python train.py --num_hidden_layers=14 --hidden_size=160 --num_attention_heads=5 --num_key_value_heads=5 --head_dim=32 --intermediate_size=960 --vocab_size=735 --hidden_act="tanh_gelu" --norm="layernorm" --norm_place="pre" --norm_eps=1e-05 --positions="learned" --qk_norm=false --attn_scale=0.177 --bias="qkv" --tie_word_embeddings=true --parallel_block=false --init="uniform" --init_std_qkv=0.0546 --init_std_o=0.0 --init_std_up=0.0546 --init_std_down=0.0 --optimizer="soap_variant" --learning_rate=0.00523 --lr_mult_o=0.99 --beta1=0.95 --beta2=0.95 --lr_head=0.0111 --warmup_steps=200 --schedule="wsd" --decay_fraction=0.685 --decay_shape="sqrt" --final_lr_fraction=0.1 --batch_tokens=65536 --max_seq_len=512 --doc_mask=true --train_tokens=219500000 --max_steps=3350 --dataset="wikipedia_en"
Each number is 128 + 24 x the weight over its row's rms, rounded and kept within 0 to 255. Layers, rows and columns count from 0. Numbers have three digits each. The size before them is the row's rms in percent of the matrix's.

# down: layer 3 MLP down (transposed), 960x160, rms 0.145, rows 796-838, columns 0-159
# up: layer 3 MLP up, 960x160, rms 0.211, rows 797-838, columns 0-159
down796 103:144126108122172129132113144105108123134110143084141079151151108137107130105114113135155108066093148128127150121133135102147133115141107145140103137153122099152115097174084092114163126131142103143169138108129138145162104154139120094143140136145155146148075144150162150144185132150195158118110111121108135130121133134135131122188104135156102066121150106151085145142119115130114114106088120133139144139110132166146095084130082151092168115107132135148119127164130131177153148107136147
up797 094:137122139157098133151113125093143112106117146113098156103131146142103134107128133160145143111113146143175151111102137110087119119154176159124137137149146169091157119106137108148130150132121138123115167104090144123137125103150119166161154093092100129108159141131098128153120138087070173164108133120093148110135114117122150120135087165116117112103096105100111154096084144124088143190107124128125081123169126084093129130142118106083131100089152126130124077170125113135141118166113131
down797 099:139099138088126138128093093113147161110143111143126106084164126142118135168135089142100099130164116146134121135106096141081124100072143115162101120126138152122106105154108116159158116113131130120100113069088085101132114138155121140146110134125084136091146155133182148112108148128096153107084146177130131155150107133124138123096170136146124117125120133092148125137123115161139122120124126124193131138147134140168130117126146120146157110128118163069136098108172151142081158144147173
up798 107:110146135152144113103110104141092139113116115140165150092162110100114108116131133101091114157141099142099148122121129068108112095154099106189133136103126160140094139055167145128145140168164127081134096122078152124114153163120111123157131117122137129156147145120092146125137147099115134148107141137082136136131126116075135108098118151153071135126153174144171117140113094097131141123115105104149113108143129133125102146152066111125121170110116150130127154119159096149128155152120124
down798 103:165151173128114152142140149143137175126125133144157081146112102103107136150099148135131118080102154143151123165141102118127153141123109167130136141110108101097107131154109121099122158100135109104107099111136141142102135145172115133133147142121136108161089110123115147128111106145130136080149118109132113128124157061120120081166103122097136121144078108115160099195103132151145132129138105174141095138114147119090138180079106091122155151100113116095155104157083115135154116106116145
up799 113:115149109131137083132129129110142184130145111148129150105098152156139145100126091095123151136129152132133127103129128138105102138101129157130123134096112134130171100101089096150121126138105121159100124110138138152116132096183178141171147111140126111147118121085099151098119110176129114087112113121136127128137125128150137152145124137107165120125118113083159141115083185148183140127144094123152139130152117156127185159127151073112139128095108147143111079120132171128157191110083130
down799 108:099132118157127121152111112134097150102092141169124109182129137156146146100125146130080110074140095168095076130118162083124131128101126134104124147140116078140097151166160107146124138120119119147123127105147125093140176071138167146133155142141107105141101147100166131124112151160106164151131090133177109109165130137107154142121165109095124130105180122091142120121146090105129136188115118140126131162101113130131119098135131144146113146116111114152145152142168158121117132105163150
up800 098:147145108141151108183082108132172112131134176118135093144137163115087088141117120138122098129151146123107149095141151170117138116133121139142121119128154119150152145121148136156097095146100136131092114132110128107128062110124157120168153157164136104090127059140106141131116104132107106152127096091132125119113130091109097141129156093118120139185168132128154096106140127153135091096117091129142097155116082156125154158147131116136104087102126164127113136101124142103137101117177160
down800 105:110073161113163133068126151129166120164115153115147143115106136122105142131127108123137082136160130151167094145161126107138179154105140101149106098098139135125087115126115152118145101099074144100150143118123148123166122121142129158142122123170100123144174131137154119133110126158122141147099119139097113123117137107121137115125123085118186102116093141106120155131126137127140176100125147160121112150116145170142123165146143139126165127186124155124110111135138130062067150153089106
up801 103:071122151117145129131114107126143127142104124134106164114099120135099101126092143140124141140131101085117116140081136143127176075100158161171154134168123136169100092123144126117123153142154152133134129168162113115159107122123185107116146158118133136133139096163167113158124140091110154126144109099157136148085133129154152138118176115137086154150117151118116146122170113140101118108146089126118113115107079082124090130095145120111156135120124140157100158107143153102169142144067127
down801 105:136159101130104132127156144124131142142113155111124130113095157143145156115152125130114103134099135085161113141167130171172131156153155139124134069114169152157089115091085147139122090132135130061114153104121089093148109143120112156112144111164170142152102193131149170143117133135120134125107127196091130136114140161128125105123124131113128112135144154126127152150126125149157138134113141163122150151155184128147132131131094136192146137107089092149133134173128113128114161160129119
up802 101:124126138147107114154117138116099159095126107133085149142148124117119132174129171130131125122132099106140127101127143148166100128143135059156101109119111092104108163136137125120092128140125139105160104146118112135142127102157066107124107098109114146125096120142147143127147164084114136172163096104163122107124141126139103124190099066163138114157104056124189094087098162128132142137133138140161135108114143107098133120140120144092087149141094128153138126125106143137158121119140123
down802 098:158134168145133137081127117139158102114079135125169131118136087137144141114119151133087126125110147128113121137155095162146137141130118104073118127098120118142111078113177134117141179131132129167115112114147111158070118113131083097084110126199135117177104131124115134111138130126114137078126138108085129091165100140128092151112151091109135140099142126126143141129154130152119139150079141143139152148183148125118076165130130140123135126127115129095115132135116155113088140089169148
up803 098:210122125131125124126173099095124140128116159132128120128165073114127125119134144121105129121111150154140137143099145122115100151109122144126134134139108086136112097147127132099156163123110155137182130132082078156122123136115127158116118121120147175127102079138121119110123093114169129113150086137132110134127133114150156141136141131129164178137128125105082099099123189087136138138108125113170128131138133134134203137101133119092097168131122201104129152142141133122100153160145145
down803 111:141084135147134178118078134131110130088150200138142116149132103132121137141115134152063151137157112196119171165149120146141129131107149081143120097125122147147140136123186132134144153155161134147124159145122149139127132112118081100116084145169123145155153105110136154117159079098123139164140127117115149120136133094108153109141147107122141170113104120107125107081146125137145119140122138164131148138162105132155140100132101098122127168130131179147108131172137168145130141158155129
up804 104:127110086170119147098148162130133183106116090132130105149132151119096076151105092123108141154137132135125126139149120145110148170209127049094136102139123148128145150127175125133131141115137117115120148120113147139106151138181072116128116132108146118126135135144145166085113154092129082115147125152116179140140119100155141136141105138097148116112163150136159153128124104104163069149145161076146134150139116126104130098130107149121141130120136091112121109095124158119145137140132114
down804 108:141124151178158157105122101152179141112139184120140117127114087150137141135113145113103132123106156149113139103149128147144134124092172147115121111101141139130157180149154110202148129166107149087083126135089092132113139133171124083130138119168109112182133115125164123125110111151153149132125136159170130139100147147105140128111140111165125163112128142106170134144123159149119154123160103078187127097144137129118113152141111135136108139164136114078133105153104144159145117121134144
up805 097:156139140136111127101132152122104122150155151158143138113167115122140127130146121099149140128154145126173104087094118124104111161118139125122136089116157127100136109151129120154123145126100158112133129115109098140114086122153130101119120129147132106135147151191112169126105112137087132074111140115082073121083163100123163134125081166152202124150180089118122169111087163127119101141133115157105100103088140125097142134150159146111160135114153144094122100127123151132113160133100094
down805 101:133079119187152129127103151154148151173154086144170070144137137147140113128107106127148137105147114115094142075147144117165132106138106093119102122149162124166121130151159136116133121139109100121112149116151124177084100105135131143161163078123173089122120132159136126173150137131140132134153127150144116134145107141128101102128101125135123134132163099076090092136152109115112120131079145123158146117108131138142149149137138157103108168120125137071118181151105101130164148131148103
up806 088:115169116155133098151133126081083114139142099112140141118103163143166117117106129153165161107095143140146150130080118097140149130158182131116115097123145213156123122124100129169106142095138126081115113140097140129120123161128150119117110122140126119137158173179126092157110134164068129154111103112127136140167137127093116132146126126136111131132121130130139138092122147121112098101102141123104125118114144145126158135122186071084136174129118102145113112158127095103159131129101097
down806 088:103131105152126099068139108118119112151150101146094085112160098109111168188078156092131114127134093127126141117139141089164127088153101150140122112136135131132090101124155151156156115120163141165149174121119097132111128134094132188140150096123133148109129121110109109134144137102135169127142094121103102113111128152147138117149116126102083127108108126092122097090111155122151198148115143125112099105116100090173128098096088138130143126109133120106124146109135160153116120082149135
up807 098:158141153156102165121111117162105171138099115104165072075145134147131102114117128150121127175067164097126116089104118143110117099147107162157179145132122164126097159115089168144177169143105103151119172142104125101124144128119165140134131103120121174109101139135132154095140120145094111160103119112124104101160105133149131144131122066108131123091135109165159136149114094095127122114152144139120123145126115149154101105132108123142131092161099162131116146131156127112143135120104112
down807 093:145102094156124140144109137129107103119114147092129096100167143188103118112135106134141147147128167120108112135134166082129162160119163086158141125125138134165151134123138094142120143112117173159114116150145057083186152145138104119114147125187124130145174128099135175083112129122137121119152107127170140145127135137107126136102136108106112175111141141161088125101078164122101169111147131138154133119139128168144126083152160124115139143132090137169125139118129144141118128160126115
up808 107:114090119125081125099119117145147150125140156134138107146120120167126096153109145136119163194144104111157111126108136172137085154144123139131121142106140167107175179102108158093179143094108128132135122142152124133126139154171156095155078143127097126147112109164137130150157134122127112092098122101114120095155126134178146128144101139140134136126123125141121155128113145143122078105132122118078102139102100117134151119073149136091113131122154129121166181144141165154131179123113178
down808 106:144138135156097144134107095117118123167178089131122123145107117138131101119132121163124140136156153082171155106133123147123114147175134160085132176147144123131128099134110109099150141112101101102139100112121138124149118117119098121117075160142123141168147143119118151147157125114122127118143156157149139156139133123168123129125126146139135115080146111142139131116185189071131133163121101160074095151132129080133155123119122128101123114121143168137151155199114093115077085150146120
up809 110:133141169131113136115113106100106159154083098140144088128141105144123145170104132101091177127098115137139127175063124132146120140126157141119148129162082139165099149142183164150135125126120141121115159123108125128089105141153155119097151122096148127138109152141131161118165116123136121161132139148134091103141164132160091128123120128106160123105093110137168111130123144073153129123087124135176112076153119140147178107138118138151122125149106141082082141144090098144156105113127152
down809 101:116118158144142151133091095062141069148117077102098094108113156102140066109150116110132120098137113169122088132117129188141121104149130132105149140157131134115168155111114116097150134131124096151119137140152119093146143103164147176137133150107129128110132151152165111115155104133109125147125133103159146103152117077125077157161106153131109126134161113173133136161109118080119143139127154157113119110102170173122138102124123143119136094179122114121144114153116097113147127112134133
up810 097:106108164146155151124125125131110147109100152095139125109107157146110100103117119102128107164148153133126158146123142126130088134164127154112136120127104144123119129174159131122107133136084137179127108150132126122142120108094108116165161138138116132105121146143100106145177169151146109159135107089140118159085120172139177146139166101110097140136118170125147097153102145183149092064086130117108101134128096109094103196071127143140138114097131151164135128119135115134162125154126114
down810 110:096158147088170132155150065149135133140126090115157126188149079113161146106103165146172118120111138146106104106181120116111090122108088150109153135140103100120123134117111110084099147114143118133162124115181177122123171117103116136097110137109109159122151122132100103140123107122162152121135161111148125112138158113121090107119100122137123119155139101132117107101149135074183102139123124141116125099187144164174138131143104148140132127132113143104119129096126169100129147120134139
up811 099:159115132147137137125138133134103159178099121160117110127131119192178129134112131200118158169177134112118137073113140140109112140134136131134068116149117151095166162148132102135095130118094096114127185150078160154120125126147121121162137101120141125142138150145149120090137124156123130095126112109178125161124149123158140088117163114078149079103109115097116104127135172119081135076142168117110123132128088127130128142110104130133108114145124117137138130121085128125133150123118127
down811 106:106136087119173115119172129133144135135138125117131133152165096120134136145117132101086093147067113141144105112130076132086142121120166146100131092121142132140125119140127124134093141160177109125129120118135137103112125161106140133113171157116106088140131138091138155151101151109116190147131142167131119154102159101159168104119168141160146149151159131112108128140111115099155197155134109141121169145124105168098103140150148136176102158172115122111132098151168114107159124134155144
up812 098:103089143135141088118113155137090152084100122140121137159168155149109114175151113121138144165119136110103144142157105143173131145120143123130145115154162147193138087110132096129116102142122210131137136120133140120148132114090182105144131115149101128138156087123158127091130131083082116106130137172112159141142108147139136145114149132130140159098133148134125125120104140175125150083170132124128136135137091122127142133077137122133116176146128165100121132147101069113126120143100163
down812 102:080092131101169125137143157119090115084155140108131139104158122110112119106107159153130122194123159125113125123086183099129173133109120112132124125143102135182119075132119122141123152132129124123126179110132119062117113122086140168121119115138104150114118117089072085139138118102144131125153067133155126130109103091120116131164126142153144185142095128127165115102171135157131120089144143088109114158137097140144164119140114103119157133146127157132125141120142111126152132105120118
up813 100:141133160120125112095123159140079119123132103094102125154111107111126104107146114127097145156113131135135147145128147122144159156169155150139138151169073163111110157142189148135143140127126095107101155105122152124130114109119119126126176142080117080133166143135104152087161080165117142131117105142114116135162097134097127107151078130122109146085126137139181093120153097135116135124067156140121095098122106147107109147101124096134127134160098105114089132168093127136127148152110087
down813 114:126124102142181100121130132146145122141121160120104136064180114133116133135131107124103123112109168146115128155151115089115139125133077172177133148127062108116152152128102137112124170149124151148169171121127117124100170133138100124110086140117124119134136104074093114127160156119170144136092157142139179142116160104143114133152127132160121110119127136134132160110119147108154169104165157100142132106160156139112128132131109122129178166111147156112087143168100160136149115112149161
up814 099:168130166129104107075133126122141199133132120138104146083157099170119095164078131116117134130119130137139120107133142147088100134125151131136123166091134131072120121107104168142101109128137139107126083123109169125091116136111125086140117143140118120117134156132117181103124131158130192114117142160111104110139098131093149180154103140141137136114164129149142141136112126185150080124149121140151143105137169114134174132156100116122142157127174112120157128132130145168112152149094127
down814 080:104115165176143124131122157108128121148122113164118172149116145167148137096144098154156144145145150117099107172179132141137134119106140124132148108130130161109123137136086159160173128090157136106138115151080112141091112166104151102146180130147113137131069133156120083114116142148121167085102151111138109110104105118097116184136097109141105108124123115157125163154134156099106144123131113122130110133072119156148083112136146149122131107118140128123117171125152109171158123141134183
up815 116:150122129142106129176142141119137168130088116152164121112149167190133102117103128129105144147106131129098115115119122117151173104134122136139127143107109105161142148126122117107103136143141100135106147178135152099117132111105167130159138148154097121094138118150172152126104156077059142079119130103121140163183167134143166130158143119123129153158134112118166149115128137122107126145119103110179112126093102088134147129130137132108149095133083130093183126132091102132169161135108096
down815 092:100120138167092116130127153159151115125086096142176104129122134158102108108120152094124158138109098150123119126152103145122146106167164115152112151141146158156110123128123118179178124112152111111150129126118140143146130152129090122180060144136117156122136114106105138153108109083089154109126149085087122122117141146128097141104168115134143157155136177081116132121136076161135111122090123114175126159142102082107123138157106130137163131152106197117135125123157134138126131150117139
up816 123:082118112112128124110126163160166117134115136132165126128143133139162130157138113106155134139166087117114108131141126119103160177161133133110107126107157122136094070147146132138116111128143170136138105207111116107080121092144160169128114115177126123147126115115167147183119064097092097134094118129131104087127131102154117129148146111136149110113113080149125102132102159098115122110174138110107133148108104110123093157120112127162143138136129160145152102152103152162099100144130119
down816 115:125117145118123110128180165130101126175130102133131137141136148094122090116146074092154145121128111138183103138121136100116133101126145097145120136097115162132147153157120106141126158096147088150163105147133101151133146120164096134128108124114135148099141089133086139140138111131110082121188173161118112159115131118127175157137148118107096108195103116107151128088178108146131096098129139086120115132082083112102144128100104126151117175125116141156146127135107152150142139115102120
up817 100:113102141141151114142119093128141092116093142100140151064161105116110095162137158077145112144130119133120144110109130147131122141138142122099147131092128097147113150116176132127112099168157149139100122129157134154151147122140183117191170138124121102144094110133147132136110171101177141091128143136100109167076113119175107094138107137114083126116135118144137156135141163130120117147136043122115125170115121151136110117090117124131146129084120083158117124144137147128103134110152132
down817 094:127129101098096107155143118185119115137123081154123120158148114119118155121136153116163093118135152107089090141100114102172091135092111133114140148136105078150124103156174146124134181113133130135191117079083117146140149112113123153131109161111136163131140129154144118100119130133146140109170121128145151115145125139134138121113126165097185131106152110098105126173155161107115132084115178136161120104142111110138115120124130121096160112101098121121092137124121137102166116097116066
up818 094:149129126118137137124150093107150107152122155131106133158116138108161080100115119103155126140202098114165154134125141118130100081142126135146153100132078098122133130112142148130122186126136076132133133147155133120116149107113121151144114092118097126114123129126121136126123118103128166071116135086146095107129097112133194115181150092134141087121150089165126106138164122175132079099107146132125122123156124132123151138087147107129147167110144073113125126164096100140139091120116107
down818 099:118146150098116147123101154149104146141107144112121147113117113126081128129127113127147126133068165082115125141089144118101158160124163158121126077148160120118088111156098174145135135110100143141167160110114131125061172188155165128102094126147112074135140173117097140152112168117136100143133096114147105130118149154130089109143136132099082167125143154120143146156096144094142117136105135141101132145098144150170146092086144154120164120131130131115128117104130107144108133115146124
up819 116:129127125156107140133135119097106173161119137136141118140161131140146132124130132110067146135145163177104140151136174093115147157115139130110166105138114078146061124125117115131141121164123126130118098122118148134121105111163119113161112106141136117103152119128181128102151076152097137156108120117093159148097114150119083125167141140177134146150133107111169137129126181148156125113098118133144160135140115108136151144087152132124077084164108126073156107148105127157082112161141112
down819 114:115114135137075105136124159086120134111109181151183139156135108148105106129121101130143129124117132131099149125114092144101124114121144098154124132130146112145190130125117147144108125143107122115148056136091109142140109111141115092125103133140141124166134096135179107108103084137078161155102121113093128148106123167094130116172119114107165151137159096123104114105168101089140132109194172114168114136136135120093156144137118111097098128171155162152132136156107122106131115120128150
up820 094:151120114108132139136162100125129077149119114133127125118117117116168136117130090161068111111131085110089142133105101196117089094131116167097146163137118119126152135122158108156124137130140120139075142126144128144146134130113167126147143148120133117108130067118155190139118077153118171132107156105154110120113135108131114175116119131115106155154144100094159159108103142168154125122098132161096142097158087156131167153121123091147152110129160133159125152140140149093120088153143131
down820 100:140117138104168086140145107124169132146135120164128122105145077137115129126122118112098115128174104154162119090134147089119165121111138121133118117104161154110101144094145117107127127112124162155115143143118148141139141125132128183130122140109099091116152151129104143133120191135152140121104115150136125111135119103112100138083162117154146149110085121101128090127204119119085153120152101119105093141142132140155100140180119154135090160164135141074135125092170104106065130150115153
up821 094:132120147142087129174131194100124166143092133125108096174116096126171136149102135155170129138113131129127127141120133086094096103148144110096157124114165206150133150124149145121147100120134153110137125146078106124061144114151133123140152137132140138141121132110139175092148099133131109139107146112125123125169099068120110184133136115131117079108106174104144131139101098119132141135116129134111131101128139139148123125104118067124135118120122155084140148121089126168099130147125127
down821 106:086112182111159146122104169105153099164123118153147106128115096123127130131095070118120154152127147158133086093109180132135093153113117118118120132132144124137133112144146142107135108127139149116132063138114114169164095140139119153097159113088151098102123129163151173089094141127132094119126082128149129096086117122162084148127135131172100133132131123109114133109153144120086097117114138108115105126088148087083127100111100155120122176139125114161125148170130103140129136143087134
up822 106:172127158138129136133124171117135135137132122137170101112156099081113090132142122144130182105163138141117123128112175120135136108198140123133132130130166153131135137144124166110125093132163142124137138158136134150138095096148084160105144087113128195126107137120172117148123137172105127109105111094083109133113064087141120116188147132134185132124125185085116123120085119148133137095132128132128096137160096122158098105093129106120158140135118140105130116122142142135121101136120123
down822 114:153132174116183108102128105145143129136113095059070139128143120129163121112113115074138119179110148112126121154143116160145147165132115106132090129137152154115132140160111140125131124162110096117093106151108118143125126134111144138141136176118113097134171135106132127127087113104088155147121120145100144106176146147131144113080093113169139125102142114105118112151151127174131079121129153127063127140144136142122088153098136127112100126143152095146104148122109131081139103175161110
up823 097:121127178140111127100156098102116067101089081155126100118146184107136172115078154120138159135148150117149098161161082135108105109170125144130132125132106157142150163140125114174092138132157106096110120145099125143149136125115148099080120125127131167128129132131099151108127110106090132147102127140145071135146165162105110110152113158122104138119114148161129136149151123135123148117089134094134132178107088143139138117115161129101102106172110096095127157145138117157157164121120136
down823 104:099138105174141091167123129096100156161128123165109160144112117172123103108126133087162081148137130117110084131154151165131164095126123121155114103157096088132122136140129113095127109101146097165133114127147092152106158126147107128161119083108131111123115127093077124111091158101132121098139162091114170118116107129148134123132131160122107137146139143119128148132099144136125122122136102143050120129150099124154119117158140121140152096140167130083104141097190133087152126126085122
up824 120:167116141118097118165101181127111147116135166140158149149115127113133116166136151090100090114163118120141168158120153124095125090119091109106102146137162156067147150181140153145161148099107148131124134148150115150126146142128148086148143154156077112109101112134118131155144149144119144125131136148089110148104081112132139112121129107136095119089141101114140145116136132163114090163157135133138121132148084139108134121156142099100162130152096100171103065093108112128156153158142152
down824 114:110124148130162153131101111168076125160092114145134088090113127163139085200151126143093114115126092141129130159147114129126124152133125123126142112113159105179101113114162140109126150176113180110149144208117115165099144089081114110128140156131117085106134118116143080146117136156144175142106116115089124101106096126111123131138105130132133142132101086105140115123134132113135150115093107087115121108125137171143142142104122135141161141135122101123126101109139091151134146165091106
up825 090:143140141113153149088091148105097132116120143143139133139144129174115091100118146141158101165129134126122150118149131105092115139135151119143137115131127150179167099128162147089115121134127135118074145097097117126113134113122132172197142102111102142114132096149144178123110071085098059134124142151086164127136129136139123117160117160140093124109158167105161129132139163134114135138124156110148148135162098149141125131093167148136119116085116102092113080113107104125109145141076120
down825 107:101151148103160102098139136095152147099149173146132132159134127089149137126165092137129135118163192129132111134164139095167095096091116157118104126120097127116184157133167090130147143128115099130134182159133135140081170112120132154121136119083175116122133127083152106156140125088132118116155151120150156164157129163136119160139128128138129137075132126129154117141160131121111101114105097121180145097136113113142125128114115114092107157122125124147146155119111126195138133099130098
up826 102:168151138148101131133134167128128124123090111148127138130137133109144174178146120155132183146123092166151134146093135161155145155069117160124152096098119148131121152129132156127139117143113137165099171123151095123079106131157147068146112107183107100086118132141120113111107136071137096120126130113141160091120106149147125123123105109112134151101145133119108131146156088133154133149122085107154091150104125138110148145146146087099116082114115133104166145112148125095122131160125177
down826 104:124136154132118167103162128130140106142115119143105123149147124155133113073120125144131113133112133154157119102144161096135136136110103130149116066126132141126138150131179098123147114135128135123100168160125120159109134126080103129138115147089152134117135157161094095099095143112183069132156123103137119116117115060147108173077134115142099108150142128143112106092166133144137183177136108138125122127146143089130081114116122137150145161155144091074141112164139136151090103126121149
up827 102:098097105099115097101118118116093153097098156120174136132117098109116161131121101140140138155107146122157106104160085124115135107149106108139101117120139145096150140126090158132133165170098142127170145185129087158107102137070115139128161090146115159143138123100161123130140122142135152109091149129133134128163084110158119109152126124121154150072131117143101129127088149119117161111104130147139081148201074139141114125134092120135141133081149150092140089107147130145118117124136128
down827 104:108145143144136165105118115109151163104184126112096158200113088097100155130134140133086128144145109146111081124112135112093157124121104110188129097103107117123119132117149144118123170129120141121174146174145152096149113140096149137167098133149139117087141179155165117122118125111105110077161138138129157100119108143131153150195130135111126169125111098099131139142119132142138102132082153150118145137153103129161121158118144148130107113099166144140118122134140150115166096127097150
up828 090:141134107150160130137123160103073145133111140117152138088097126076124146136117146087131145120149130164113112126114111136118129170158169120074103139159124137163138133124162139114110105121128158166149176136127084104138141095137142140167118121086120115101114135125138147161114130112130080155160091155152166149140134070139149151157117151111114114119126117124111109110162139126102089169161121108166123120099111118100122128166157138106140079098076142123132110165142135145166115151124183
down828 094:101095143135122126109104128132156097098125140140188155097125134143123124146147096126112089129114154108149132094152114165115121129135135168149106150149091126084152145091104101137147107113110119114101134072121082118131115102172120127111161115087111138100140156110121117139098121128164126158148155124124127134162128119116143082097122128188120111104103121136102162182137114125156190098179121143169105138125115122145133136176128151117107110136060140142118119123092106094109108125142096
up829 101:105136101136127109135152072175088155130113154129126120135164130112082098095106164153101125145129122140119132112138076143125165128085139129152121113129147163092123121162125119127078122129136164092157147164119155157134130149107137172166151104103134112158120144160162136111108106115150167114128111099121142165161171122113154142138166114127122108139122107128149127133131092150084126141123171080131124154146136075121126111160064123109099088167093122175134142100104132126139142121124137
down829 093:106075149127124122065112138127110096116140103112132163121117139103154117111132101149148143124108162151152083075147140120112087156121136147117120141102130093136133104147112098140156170169151096156159152099127139170112109153096144120109105135130104150134112118126098156133113130143108134124136142139118106152125108079131148106111130146131145163138123136115104142100087156090153117140153083129086088089141123175094100107118146178123167087135140131122140164128098167120171081115153148
up830 105:131149141132120121116115128122117139131085177135117147130155095081140104082119156102085131146136145150161124127149119111123080126131140131077114101166115112113095138137114158138145155107184128117121160120108119119128132074114116121174158148107155114108105136122157133123147134114160133115079145095113146149134110130161118116143098161136079166102124126128113135146143161108108095140158194136180095152159114140120113140053156148116115120094112105123120088162152155120169149132132126
down830 101:129094139126137150151133128115179150105118111176100111124148145156174149164165121127100133115135145152110123123161131153158129118168125131124149117103114149134128141185143143119130099103115093156156125070124134144141140149169122146120087145148170086122147124132134109120127115101097122137123091103132140133104154130116091159151120098132184133122120131098108116172183175131135127093170141105151141158100102184139126143097157143146108127122153171139127160096134110115073100115155097
up831 104:142192126118066149118135153098136109141113143159110103096096130113121155135107129100126118169113107132132094125152139130134142122134101122093145097199097172103150132098126169131136133109187126114121124156125131132139094162146145099109129133109117158136107152176127094107168095117152136123138110105159090130102153174121110152090109116175161130135133110122147074119145141140122132147135101129158087129152142083131170105144133149124084121174109151153120140147110133116149091132137152
down831 087:110144131109127129158137116112106165184090162138147098155143128129164144130139100103138121162166119133110109138134112124176131135113122111113064107165129143098111089125108121113152149137112138131122130081145113073136111128151111146152110136136170133126139125136161121113112095143156082121166133137115149142125115181105144116181135146090082139073162127148160191149157155119129162091140141159131086146146131116146120136141125120108164124130112171081106138135134128119130139163162094
up832 085:126101165129148112131146123116081120123090120148110132141107112095142163152072126128119167116113140128140139150122148080112166119131127126101147125164142098141147143169179144164131160170068153168089151121103168103135091105130065117101112109173094130066145140117145122126143155108163126131129141123110113099130134102122137085106115127124154167125108105137165155153134119110120161171128136149170103136097091135122111109119134129118145135133096153142117094130164118154155107126137100
down832 099:159121110176144092150144153119135124171154122095105098101124120137167144112137176131138111088118153154116118139093169126176124158156155160150143129163109183091114136127112127096085129139119146122130136116119091118128148107104133135118139133096182118185088121125164111113118098107146108159158132126125197102157114152132158104175132149127107130107148084105124123134108118109098143146126119112105098093103151104122117080157129140146126160093136099148140123157117110164159117112146113
up833 095:157153147123097135156080111123118102160130175132119103147138144175091123105115131142127177137116110098121108148123131139099125119130187117155109113154118165096107135149146169116162166122154143151141141110115142121160104111132156117084065131121136136200115139153116138159148132117084159096149123133175130122101112087148126136116102109155139082116138118095125084119114137101129169098151152149120097125118071133111116139113121134107135117099114109143160091118119133086166113141115111
down833 094:139110158096169093138102109160146127157162162112138098133105126166122174152100128122117114109171100149171087133123137118106135137097142127114143095064135113097124139156085162171174122158098142076099103132149165128107127152158119075146092139146133108113105126123114129154105113157110142135103096163080162126124121122116100121103109121154094083082117150116106132116117138137112107121106130124113134101133128100153122149104149133132102108128155092109159091103126119116169140118142156
up834 111:162145135120097106055113143202113109121119142099109131126136147150122117143079136135150166140172183144131158143092127116130086132139099126131097130106114153116121138127131088095136140121138129092093124090107167115122138088120123118140116133085152098126147115173124170156132090111109103118118164126154095146130114109100115118156101154149085104079139131133156120143161147158126102125130097133139162108138115096129146113085151123141150116142142123116104057133101170101134132137119130
down834 102:074144172131115157146091132160142147126182146114143126121124138165152114119173141105153146131149135166111120123118173119155118131093135162142115116107153142108125163100100093128156133149133150099105078128121128129121117154144137134140086124114181145101106127086150151141078095189118136141148138146133135129106099160134125118122197167124156164145122140146114128133113115145117152101159098132127104147105098171131119178128121150145123159121156105126113090133153149120131119080089166
up835 089:103121133088148114123119152095097156147120109096117105090126113129133138121119119068101146120107137117131123163133100151063148107154094121117152148144155148124137091110141147151131126089116128158156132161139105155137126127113120139101140131126126099128147158125111132150164175150122096119060106128163162110116135141102110115171098115089135148160147133114150162124154138136103055155124113105139111108170148154101101136088100142147134159132106114137158119105124198154102156093116118
down835 086:103075098138102179104164111122133151192174178113123124136099127116114152097124111185127100107124133104125103119136134113113131109095149184166134086099077125124125120128089163107154109117141069135102095078139106101131113147116128131157147135127135153132101176132169138162116118138132128163134138133133104113119127115131131126160097100155142122104142155116128166126107143128181119145114124133151137139173134116127160102137096156128145126105164137157098134118097155171127149114103122
up836 090:135105144130124137132120162149101156111132106131150161149121081135083092149106123129106137124128137115107143096131135104120160133129148164124136105114109158111097101087138122150095126106136135080086113132102127154177151115127109101145134104165136127161138163102136164106142064085149156124150114145129113133135147123119118132107145123122079167135139135170101108097135136126110117109097097090115101153115118141155116091148114122153129100155100126147083154158168161113145183170071078
down836 100:102147148089177141127149111114137117137111146133144112111129118111125161114177100150113103093112112110105096150106111113135156141123113113123164131179073098145135135142126136123108104131115132140112139130165093113145141113100065098134117162107097118136079116113073115151128143158182134117119071131101110183120132135126101086124141144121127130133102150098162103159127115144138142141137161136108143109148148089118107182150115098119160106089105085140160110151109149096113145081109114
up837 102:099140101097084147077092136154142159092126144124110113114080169138160135108147180137134134154131128112156127122171170101082090126108122082134105128107106137121125125121133152175131148137138098141127137144102118180149117067159097121130170112127154136125146108188140127098133125135154101138112113154093162113154125143121141151135120147099166128121120131131126159127135186146112126144145133146118091155140134103115128122082152107115128117146087113126094112152146135177169153144166146
down837 123:116168126081150161127144175115155125121143147158115097127098118108145128166155144174081154117179157130107142133132102143089172138154146093119114108122127135124121133179101132157105118101155101156151143161096134134129115161145119143159126118115114135127154163150103139151153138104089146094110158147100133131117128100078135174139096129110140134135115137109175166111183163124134161156121129072104118144126160126096121114114135142110104121155129150123154086112142088169104108129161131
up838 113:156147152140158158146125106112110129162160133162168087138135127153175116109133138118122155133117108142131140163084086118147104125143109117160165156148171165123136123100141128091170102125120112081141117113152123116131114098122168156086158070126146082143100125154123099096117112113105072104139104102107131118137159122117138132124121157135126109149135141133113109072114124100125084099145162144164141117120095140129125110105078146122095111133137150104130187164120136118154179132109134
down838 109:167118125109160164165131129146153095187114142115125091096112132151180121131160123149129118101143145098134104139131156111135081121163129112120144116154127104106130136119177149073143098181119076132156102124139126128123134125092140098112177143099128122104120157125138129154125106148141125123101091145138148149136137097149136139157126146128143130098126052124179092142132128129116110148147117123092120108096136135170153119105113141116126178129149092121176141174150076131124160110147118